Part of a small language model's weights: 126M tokens, 3852 steps.
Each number is 128 + 32 x the weight over its row's rms, rounded and kept within 0 to 255. Layers, rows and columns count from 0. The size above them is the row's rms in percent of the matrix's.

# layer 2 MLP down (transposed), 256x64, rms 0.105, rows 216-226, columns 0-63
size [ 98 110  84 101  98 101 113  96 114 100  81]
[[ 52 124 140 142 133 145  42 168 134 131 173 150 183 143 148 116 170 105  63  57 112 169  96 134 111 135 187 125 108 114 124 153 114 146  94 118  77  79 144 169 170 130 104 160 116 167 150 124 158  94 118 127 185 140 136 122 115 129  92 166 123 156 152 143]
 [126 159 129 149 123  98 117 145  80  71 155 109  76 151 136 143 118 190 143 149 110 147 114 109 105 188 147 166 189 126 137 145 123 188  91 178 177 143 119 156  89  50 152 125 132 116 108 152 120 122  91  54  89 178 124  89 158 118 139 105 175 117 130 118]
 [153 123 121 147 153 128 150 137 112 141 159  92 122 116 158 118 122 193 185 107 206 177 139 105 129 134 157 117 105  51 110 131 132 121 209 173 137  70 132 155 137 106 185 153 143 100  63  72 147 143 188 133 138 146  91 130 158 117 164 120 116 136 121 110]
 [174 156 106 170 150 189 157 142 193  96 182  99 106 160 106 110 186 149 113 119 106 176 180  82 141 123 129 141 206 154 152 116 169 113 119 152 120 163  96  82 136 143 124 124 109 154 146 114 109 197 123 128 146  97 143 184 176 174 155 142 123 122 135 133]
 [147 151 170 113 155 125 106 121 115 116  60 140 152 134 178 102 135 131 153 141 151 103  78 134 117 135 189 159 136 155 119 184 108  49 120  95 195 143 123 118 131 143 142 110 129 139 105 157 131 149 111 110 227 182 140 125 106 101 136 110 183  82 163 175]
 [150 162 134  87 107 128 120 132 166 113  86 149 120 136 102 129  51 111 158 133 142 154 211 100 217 144 121 129 120 127  67  98 170 123 159 162 110 177 126  61 110 112 111 135  86 141  86 103 114 146 122 133  95 195 112 131 141 104 154 103 123 183 127 104]
 [ 86 158 153 123 114 153 145 112 138 149 162 158 129 127  89 118 114 146  94  79 148 108 180 178 120 191 129 149  99 148 175 137 105 122 127 168 120  98 161 119 144  86 130 161 142  55 209 183 114 130 149 140 122  71 147  80 164 110 124  96  66 122 109  79]
 [138 163 133 123 116 179 110 145 152 156 130 169 100 154 100 121 137 158  97 167 122 105 167 123  91 129 212 163 148 146  49 154 145 127 165 109 121 134 177 117  85 109 157 122 166  93  46 139 151 130 133 130 123 172  57  87 155 129 103 183 106 142 134 160]
 [121 164 198 179 144 155 127 169 135  83  87 171 148 139 144 163 149 156  90 110  71 111  97 106 151 154  90 158  88  98 181 127 129 127  57 173 123 153 147 153 136 143 125 149 100  98 104 124 147  89 140 115 116 116 107 183 213 127 133 121 119  94 175 161]
 [ 94 105  91 103 107 112 114  71 148  92  92  92 106 109 113 138 120 211 169  93  80 123 125 178 194 103 139 146 132 169 162 135 116 167 143 185 105 164 160  94 130 120 204 162 115  86  91 137 140 160 114 150 178 101 116 112 148 103  96 145 104 128 143 164]
 [109  83 151 118  87 108 162 166  78 126 154 130 120  71 177 105 118  94 109 151 135 123 146 100 101 134 133 157 124  92 135 198  96 123 148 122 134  99 146 195  86 151 139 175 145 200  92 121 140 205 124 146 131  88  73 136  87 100 156 152 136 110 123  71]]
# layer 2 MLP up, 256x64, rms 0.104, rows 217-226, columns 0-63
size [103  83 102  87 111  83  95 106  97  88]
[[134 121  85  69 125 117 191 111  87 142 138  93 137 102 127 120 128 150  87 145 101  77 101 112 150 153 132  66  96 145 158 138 101 190  85 144 167 174  96 143 108 138 127  98 101 108 129 156 180 155  81 106  97 132  95 114 109 156 185 152 108  57  82  84]
 [125 156 122 111  88 136 174 145  87 104  73 105 124  93 143 132 146 148 206 155 113 107 177 134 129  65 117 133 118 102  69 140 123 137 120 184 136  93 126 148 119 149 128  86 111 140  96 115 181 215 189 111 106  63 159 143 105 117 148 110 141  84  96 117]
 [139 119 108 128  95  77  99  95 138 116 110 120  48 117 152 108 168 118 103 175 198 119  87 126 139 113 106 110 132 134 103 120 116 152 124  88  81 104 135 174 117 121 173 124 120 140 139  62 128  38 139  71  98 155  76  94 156 167 145 102  86 129  97 159]
 [114 138 122  90 116 151 134 100  86  67 152 124 170 137  88 160  88 161 154 133 150 133 152 162 109 139 139 136 134 108 215 156  71  87 169  98 100 116 126 121 134 122 119 100 131 122  88 109 103 109 179 172 127 165 164 165 130 123 147  91  62  32 107 125]
 [173 153 130 162  91 101  89 121 145 144 149 161 154 119 198 113 166 131 133 121 122 123 112 131  50 157  59 122 177  96 142 122 189  75 154 138  61 128 125 147 117 112 149 116 145  83 123 104 131  45 166 124 154 148  85  90 147 141 126 100 178 125 114 138]
 [158 124 174 145  62 171  97 110 140 138 152 169 133 122  48  76 151 103 124  92 156 113 132 186 134 148 132 119 123 111 153 134 106  93  97  72  95 161 127 138 133 122  84 122 125  99 179 165 155 154  74 112  43 160 139  85 125 163 120  79 105 149 138 118]
 [158 130 109 139 175 122 116 180 115 107 139 145 184 163 114 139 109 205 133 166 127 109 153 164  70 133  60 110 152 112 102 144 118 117  99 101  98  94 200  78  88 148 113 149 182  83 154  99 128 102 167 140 121 114 123 149 131 125 116 121 112 176 186 186]
 [ 89 143  96 156 162 142 121 147 150  65  70 166 123 172 109 179 136 130 131 108  86 109 102 124  71 177  82 136 123  68 111 185 106  70  73  88 117 128 175 102  80 143 158 161 113 123 116 116  86  81 109 176 131 108 107 156 142  96 138 121 106 107 137 154]
 [114 152  62 145 124 174 188 116 182  55 150 139 121 135  85 121  74 114 135 113  64 143 136 200 147 113 107  97 114 122 127 108  68 104 151 108 134 134 152 129 144 144 181  86  84 124  98 163 122 152 106 130  76 152  83 177 129 150 105 152 113 121 153  89]
 [142 110 129 142 112  99 109 117 101 147 153 104 178 109  86  87 135 142 106 151 140 105  76 126 103 114  55 145 140 121  95 128 111  70 172 115 103 146 102 156  41 126 158 132 122  99 158  46 155 124 105  80 120 132 128 163  93 119 142  81  56 140 147 183]]